Part of a small language model's weights: 10.6M parameters.
Each number is 128 + 32 x the weight over its row's rms, rounded and kept within 0 to 255. Layers, rows and columns count from 0. Numbers have three digits each. The size before them is the row's rms in percent of the matrix's.

# layer 3 MLP down (transposed), 1024x256, rms 0.0693, rows 352-377, columns 0-127
109:099064142148122110173145121141114175131084126079184076133125091092045183101144113083101135148116148110166070154143123165102133103127164151155072129183149078163150130110186167112162161167081101127134143167085145185136127128105131114119178122130131119108130125148126071139051114126127114113086118122135090111148154126106099142123155112122109148232078064166148152112162191114139181124110
111:078159122079064151129126095125101132167127115145087153106133113114156149139139113133108144113128146159088130114106125172126117137152157161127164181200121126154112165108117146150114127158162145119152078122175087146125162137147144184073142025147158057158087133165171124124150111186131113146114133055136176105146101185097141064096164097127118128157098091131066122163162114132105164087174
101:100086115137135117138150085094117103108139155169168129103164165123141161119074076143133130124150184129123085118107098131100159109144142165159123171095092069090120141146080194125179154148136118136107140099126135143144163120105145140102074143049110125076110121154096098174116114178133121176164111058164077110119057156125153127159142131149089121111101062137144097120154144198115172063155
099:099133125135133090131091083137122117099157085132162114145105187086139167110122108186142066145104102156166125129102082140090085126117144176173155093087160162099164110154110139157118111135166131146143142160088179103156117145132161149146129104147106191166082147156157097157152151169067143094096173190147080127176109140182114149131150154099085075093125224114161149127090106109181103102124
103:098133144158115148106164146182130122136081172113139167129126212205137112158100150133179121110130141115129100118143106118136119163141103159077122102172150120221076109170175151100106168173066181155120089128114156171086103146110124072095122128173117143146079107146151089133163111158132145097133082081159115166099081090054080066202125156162119127100086146127111123130143110131122159161081
102:107166075143112129144039101089155141171162144136152098127142106162090145176148132148123150127148126112190070122168183088082160132126084172153104122107112104136143072116087101112158180169156075108142077183127120107144176143186154135118156157120169129095168076145127143127066113105170159118131119112140119097080105118107145183140124082116099142088083064145166084119115144161137150099124
093:116105201122118109111134100084184122138195132078130169120080067132119067121128140136101069176099145169152192119094119173092137106045115113157173124132121152104095109093153074171122114100092145156066152131156123129165080089111126115120088111190126130147187098141143121131188142139101109131161092132125101106132078139083050118120124132131137115128160134129096122138101098150120109105101
093:093148155135135100095133127132120135147136137074115160156178100089128078142137118078096136156113075089165132142072131155155111122120201103111147147147100134124119133116136214121074114092111111136062123141059178158125164079166154148138140140084165120119144148110143218053069139141131131149104120089108084162068136158126097114119105130178098136154102114120148118140106138099140166162086
093:195115120137093112091151162163164139207135148106159145099178176126102107152210167045100143111197101164068101083130059123158136104084055100152136155157135130132126081129129109152131109129138141116133115167114197120117115114135117127084069130166142084140131132114124170098151124135123111175139159121172095117122113137073130088150123176167176103107154145099142122104136113169085120052125
094:134123075134096106157131111054141093147117110159125135179138079136113099124058108112124130076137103097128137193153170143118158082130103114146151165124183113168121094141106126118167131166158145142136139136080136162163191166161185120149121153195112170098207142195099173095142092118172085060130086062169119099095175119116207113151115106159084176114113115141069090188092101181128096150097
096:083095149133144120176142102113130091147122125171106171107117132180202108137134079144160146119126136123087096140148168158083054126150112183018138146149142129168115090085180227070136074116133131176146099131108115165153113143118143138150186094125116095162094099130132130138115118158173141139065129083085154125117123115119171170157074131142116186101106139152154126135116093080144116081165
099:079111093134172157097111101108103103155113162110137183065115114106102130121156149149176152082145113112151130166136106103111179154145151109060150126108147175126072101121103117118122103098109139079118139105132132156167115127146149120111185105116163156172155113091149069128123136133135161160127125144198119179110083114135104088136155184122120113133164112163094123145186103149093070181102
092:105147120123135141103146155131121122153155145082146156119184144144145105110095160149104174179147133155095126105157215101149154118134154108084160109107149168095099145081153124130129089117042109152153128145125091188132132154109105108129151133119085169120161136140138135122086117158125135135143167119184103112148167144104187106141192132105141095149195118124161127134096158126104100126096
123:105225106101140140138135114155105089164105116190173169159128162153150156147067152127177102109179142120181107119178153125129116110128146126119115075088109089180163167149161180156134113168166102142097157108151136135139133108097095090158121152165116102117093128158121068108135084081193073129090148094118208079110118154078156157170147104099177111089078110099163107063094157137093159165152
104:083090060133119150137124089113208096140093193143151118111142122149118115068178080125102164130131100069113100108151126090155173112144129162106096090091116119092120130164118099123152126105122136140196090124143139091095083156187186128125137088136122103108180118131130070160141178106110142117134124097186072099204173126155120112119094108074022106116125167159144110076157151163171131113116
103:131166166133152124121095134091113102147182094088113170139169101135107161234150163130160124091100123096112140207152093133123143104154134109163060121164137129112127148123143141086152064127132153123137149087138089160076203116105090143154195151192127136088094127133086097079151110153127101103077186099163107126129103125071148077122156076168060166099086148147082169175160170117113119067168
093:132105182124143130110144109143091119169114101158198169085166106142100168070162129156099191110143081143142146115165134137104114095117126156144111124060123136184156151180139101109166110175128099124115102138122139149124146190152126178100118138164128179147128155133157176052129156051138165143161158044164033175140098147091082131150144151079058183067112112155166172168103082082093115143078
097:133086071130101148088158201131144134108160095088111172163148116138017151093140111126168127134151153160095139138152093081099167115098111156154133121140092123093122152104143130154184089094156093104147134091140186095108137147134116096207083117127194091089123146077099142131120163097102126180066137128155127065075102191157088117106123144098130075114145160060133186148169182086147164127185
115:102129140149111107122195165146146129127140093129150137178151147087140087086120082129152126172127099133086139103083088128142149165107143110132199126099111163118134206157169141124182112153164115040160217206110153112145165116139165156231134129087164103112096157101145151123109165101121122109066119106120136107136151164136136193134113144103087177098113157147092115080140120130105127121147
100:070042128124155251158126071145054188132101148102139128194190130084173172161105161127095115148152108128135163107107104151106125135109141056188072138084141118149123094156132101078131113152087097122190086141122048121094108124152103136153134130094132119115080090144169109138186090163153106144134166142051126134084148100133121133151152103086153090086189146113079101091137134157154110138087
104:151164165147143145116137119119134139100151195131122138071129158164175149148063120128133156090063160168152163119130077203112167172153080111138091130128142113101121138133149144163120094114167184169155151054157104137213174105133131184152176170073199179076164124149098186078120106200127148100097137094096100138187152138093100104153099123175136083100127150087135162114120113148132155141131
096:145125152082082112178180155133102112115154114037127023166143072151183160128156067105126138089092128116162138123103155126156185120129104118091124124120150086163083153110159093127173139179088103165097184178151112168149079132097092121138158164179119124112149150088141141148115168084157148130134106185118182098142125167132153110135174078191099189130128086149121149122115153136126177165139
095:095139081157123125150101133108183098100179085114066097148133122145079145140126097142208106097129178141128096143115163160065125144137100115121131115156162188116086081113119060198166089192077137217079163119100086148103124135084147157076075110118126161149121139092121143097139102118158103088106096123103144122081151126113091174090104108127132092087115154062115159121140126149128112162092
104:161070193111121157134104127189110060119148121113138174109141140124117178187108160203119114136083093044130118114143123140157159087193085150063138150099092060099106103171067068090118106144132144113166093175102173193207173079165148100146115132098099109193068163134118083144135149145165084118165124121159125159171129092108145170117101153134085110122133139128136142083181118150159163167117
096:118165114179157093122104157098078146151173147164142106122145107124116109092153043126168150100049158149111141090174143170134148190105111097135177141163137109169120064131105094119121147062178125170134106050156206142139111143159112124185126107177159112125108152132101167148093084103145181126102093160150093140121082109179074156089148083143055117175134107145158121140172132139153128116101
089:140137137111112099094108112137138099109083103132135110087170070117146160144095167086126103161112131149148135136103105114164121110166107078142139125063114137123168161150090120122118085149057121151099135159129104107097142141148061153090136187083176082115073109123076170119119137146140136090175173149132158131113088113094125111171157072038076113074086130102139087075116159136139174140107
# layer 3 MLP up, 1024x256, rms 0.0728, rows 353-377, columns 0-127
112:110110132123041128181088116179148108163117102123140109169081118087152093129125126112119167143088132106108110110147154112102209098147115194122183131175116170099084110108151099072077088078126105193162133119130114155097093091102174145098096144089176165108139151122129114203174070138139129172148106162117151167128165110081157119130070116127107161148131151142150108134127124095146094155134
091:152145100185103101167156108108146160085124141160083093145167132148114134168127130116145169147145077174136148158109099163160151106100159146062146169109144176135180106084108114085094089119217144131087189205124155137147156113128108116105185174157126140076110086087130157097182159119119132166091176156129162144138127142124134175154114147103144139129132145156087131141115142159146136172068
095:113066127119104179153120119109151153131101129134066155144117124100106086162096142110167115131113173133113100097145114147153108091221070151108134143098123144115112128154137143118082118119112186157181079183170148157130144097098092129074167152176075181127111172145155149136141134091073123142146151207168157111196110137106159113107145130182158157134124158129171169130128103146100117134151
112:118073153135087081138111126101107037131131169097101087134119117154171133140109127172110118168110186160086163105155131136139139103183155104109140119111094110155102139122099110082109158150145121179145108107140171079098141115144099149163162137146162130108163162163101079128099126100093138076155134120118091102155122161116206120167085114116146115155101091130156132190103149145125177091118
090:118093139114086119086108064021141104144159127141085097105168069127075121099104106057137088123153164107168137135108190109100157102160160164133155150144162163151077169128137139177142129123152111117127078133096060160087124142097052083157154082130151177142150146187151145173101173098165089220132120138115120132152154113160095099136127185093112112118129169087111129139177141094117133101069
087:170100126221115175153193115097128167178158200059132115108119130107140159100135091138112113114141125101098127197155090113114122134117129086092108174135186095192162100139149141150124137105149136128062149123110105090135129190175192111166159122134145143140149131097124164148172170131159078126133139045135137096158094147155107195087158160150065171132083162155180107088122143141134145072102
100:125112094085174100114170138147166131073155136100158105125144155142085133116124151093146085201117153194153104143129153139048153120109150140091119106113110165090078154151102139175218143141134209090193125118164131080173115149059105117152104123173103161122100136124174102140137135215128104126104141164152142154115148111167115100149141099098155167122151114117091133096163174092096147157211
099:190127079198099052124098167081079121067126117181154135086069131099109143110005153207079100176165126130134116126149097124084121134173108180153182146162087141126131137117072080113049106084134172157150170104144089189160140128164087143150115132125086153110094145137142162132122133135101081152162105127121132159071065190092174147120145111140155148129121126085089154132124142137120130151119
100:097099112106152134145075127140109129135148143181119110161135055130102152101156154108176190168108145121146101123136081192062114119102124144133174090130138135128096171170109181136105121117087107086148136084081172100154183108088077125092105115067171116117158060039138116163147090079087114117118175169108087119123079135139075085121120113086143153180128086130093181099135090106110113121120
113:092214100131142091052102085098118145150126116118095112104116106101077123157132100157103135135112122102110112115123086175099104128178125149086092124142129157083104132174101212116122103173115205161147144143131131137126080094208177114182081209147118132144142128120128136140112179166182102112149130123150131163122059168130102171046080141084146101152121139153122137145134182131129125158135
096:170174101200130162104099138104124118137140122125141087116076134185117128127106060109103095109128174125118188160142136110111145116119148211122064111143114114135156095165110101127104137119138188088144089096137090120155110166099111063125083092192171120116118164217131141143118158151128090181118122074129073101093144147125162188162121145172119203150093137108095160133137113110107139068138
081:081143144119153135122137120141103135083136176149088141140098144121088136108088166146112124136108185125156120160182162167146135100129129128144102144091087201075099099156114155166178145159121089153081104085202154095167197137086087109116128121032148102086085115144135116143145164164148036141125129116119159161159149125115093136053126128176144152162104173153170129110189165146113160063164
156:113142106110123141153121076118154149139105109172200121202060119154108112126154190152161126111182106140158204167184142093146135141104178132116146120109148183168151071122106096111116148095114130169153116160129090136093102115122145132134139148171111134107165161150157158139083116117177154096103071207075213232136114097032124158144136137140098165106098175118137154152143107134106133171135
100:158191112149148071063148162137167157148122133171067084078162119121148149161140103159113142167186077174132201108139097193120129075144121152114183101097132132145076132095137131127091183163124129111158162103153071164135154087105079119109080180109152179120143096149143131053116121130101136154156140182081148168088078111142128094165157179161089117135137106129131150096138129149164126106143
096:152152123140162157122130186069076093091143143095126155064201136123141158133151076137150122126125145074159129146143128097142086109144064106130133110075146090087102116146167105140074109149143163167088169127142127085109160085166102214131126083120118090112166124137118086089129123198121127073126164126172133157173147116102119088157139153121130121067138139075077159171128120139175172202136
087:087134092095109103135136166124101096149126136097136143124118126152154131154201123095144090145126123119134169151055132131095107132131037121121105131135180167161127131140181114087142117130118159126133141083158098153124094095087146086137138088201122161112123095144151131208188144147139171068112086154138105082165192110078196086130159157143142128129121130161073162121118114173117124143175
094:146204107161134156142147155079127140141071113125082148130117134131141121101127138136089104122103155108154110161088136145159090094143127144133118115146141092136157085087149192108116141087093184093109127174098115086193191114120135167170078154158087089082188190119126114162138097109154092131066144096129101112085128144099131148133137157139104106153176148065151141093163096121135087075135
108:104103127100150042197136098115117087117089131148137186129083138165109147108130185181168103118139120148102110108132165083147190203144153119093177093118112193130141193137118090129094099103163182058146093155087137132129133132136148109115143121105141064165153161130103116126132101122133142137118121137138151131164145145151089180111105098116123149106166130152183073083117073169116118111144
101:148255101105156085136169118171146106114116134108142131100125151108156123160144098138102079071204178110131107087128114096138112127181093137069109169119139153161131190133170045162134140129146165072170152158150172106162176124111104148087154083122129090186160140117104061085135100099127176093134117121147093164155090032082055054096142098144119172119124146146113133102128135073125133114153
098:142240112123118077074079141027164117125150127033152108096132100128171161096159123162096118129130120130132136128113100133135156181117115213140134141147147135189135089165186148107084150162100120118135198178080092155157072095087089118141166147143116172167105122075157158117124166126103142177155104154166114198147065117117180113072126179124126066096119166076159120117084112104138142119149
088:152071103196126106129196114098140114055133167119104155091081128077131081133075135147128119102105146093108179116189111111124110146129159122133115193148140145144103176185157162160102110088113124160131092097147135075156131129135179099117137146173130165163140156159128096087117097176148117161053149139106088177148100124159145129167121121120132153153108113176133090125150103133081165139104
098:158089127194170202062100112106115178093167119137176066137062151166135135132124133075135095127082137121157142162144143151123129180115104137149170092103157166108140143113097157092172167113107075118153112103131111091153130101078086108124159128100187106100079125141115142106137151088147130118123141117129210153126071119180107138137132086141085111121164149147079165191106130134133090091152
099:111128080140093099120130076131150140104133207101133158060118163174119136146125086095049116109130149145136131134148115099093114158171101134163171152132120149110134140104116160219179154124155149178123091113159128147106130052136081172072116123149142114184068108073149130157120167154084129052153124152086085103180096083137086131112178152088103080106118150128162082113161094124131098073067
092:150148105143142124123093096206148092101083154102102183178144107113124107135123150181073154132130134114119153061151155124088196147138112101072112120162142162161173147111161139129131037094143130135111149127178130118148167111110106126132115142178137149150148149125091098162172120159170171132143197125115126097106186047123139154008165125085167150158153090095186143157163141115149126144100
087:105190113150149122133139118222116161077123126177125164190058113156123182188127100075164114116054108135170128046178114102100124084158157124140172120097161132176138168116099208104153114134116122108101146118082111166145147135118159180085152119139106169142142138131153148161071151150127134119099110108127136103141163084111104106101136141167139152161163104120084168195146078087187105154112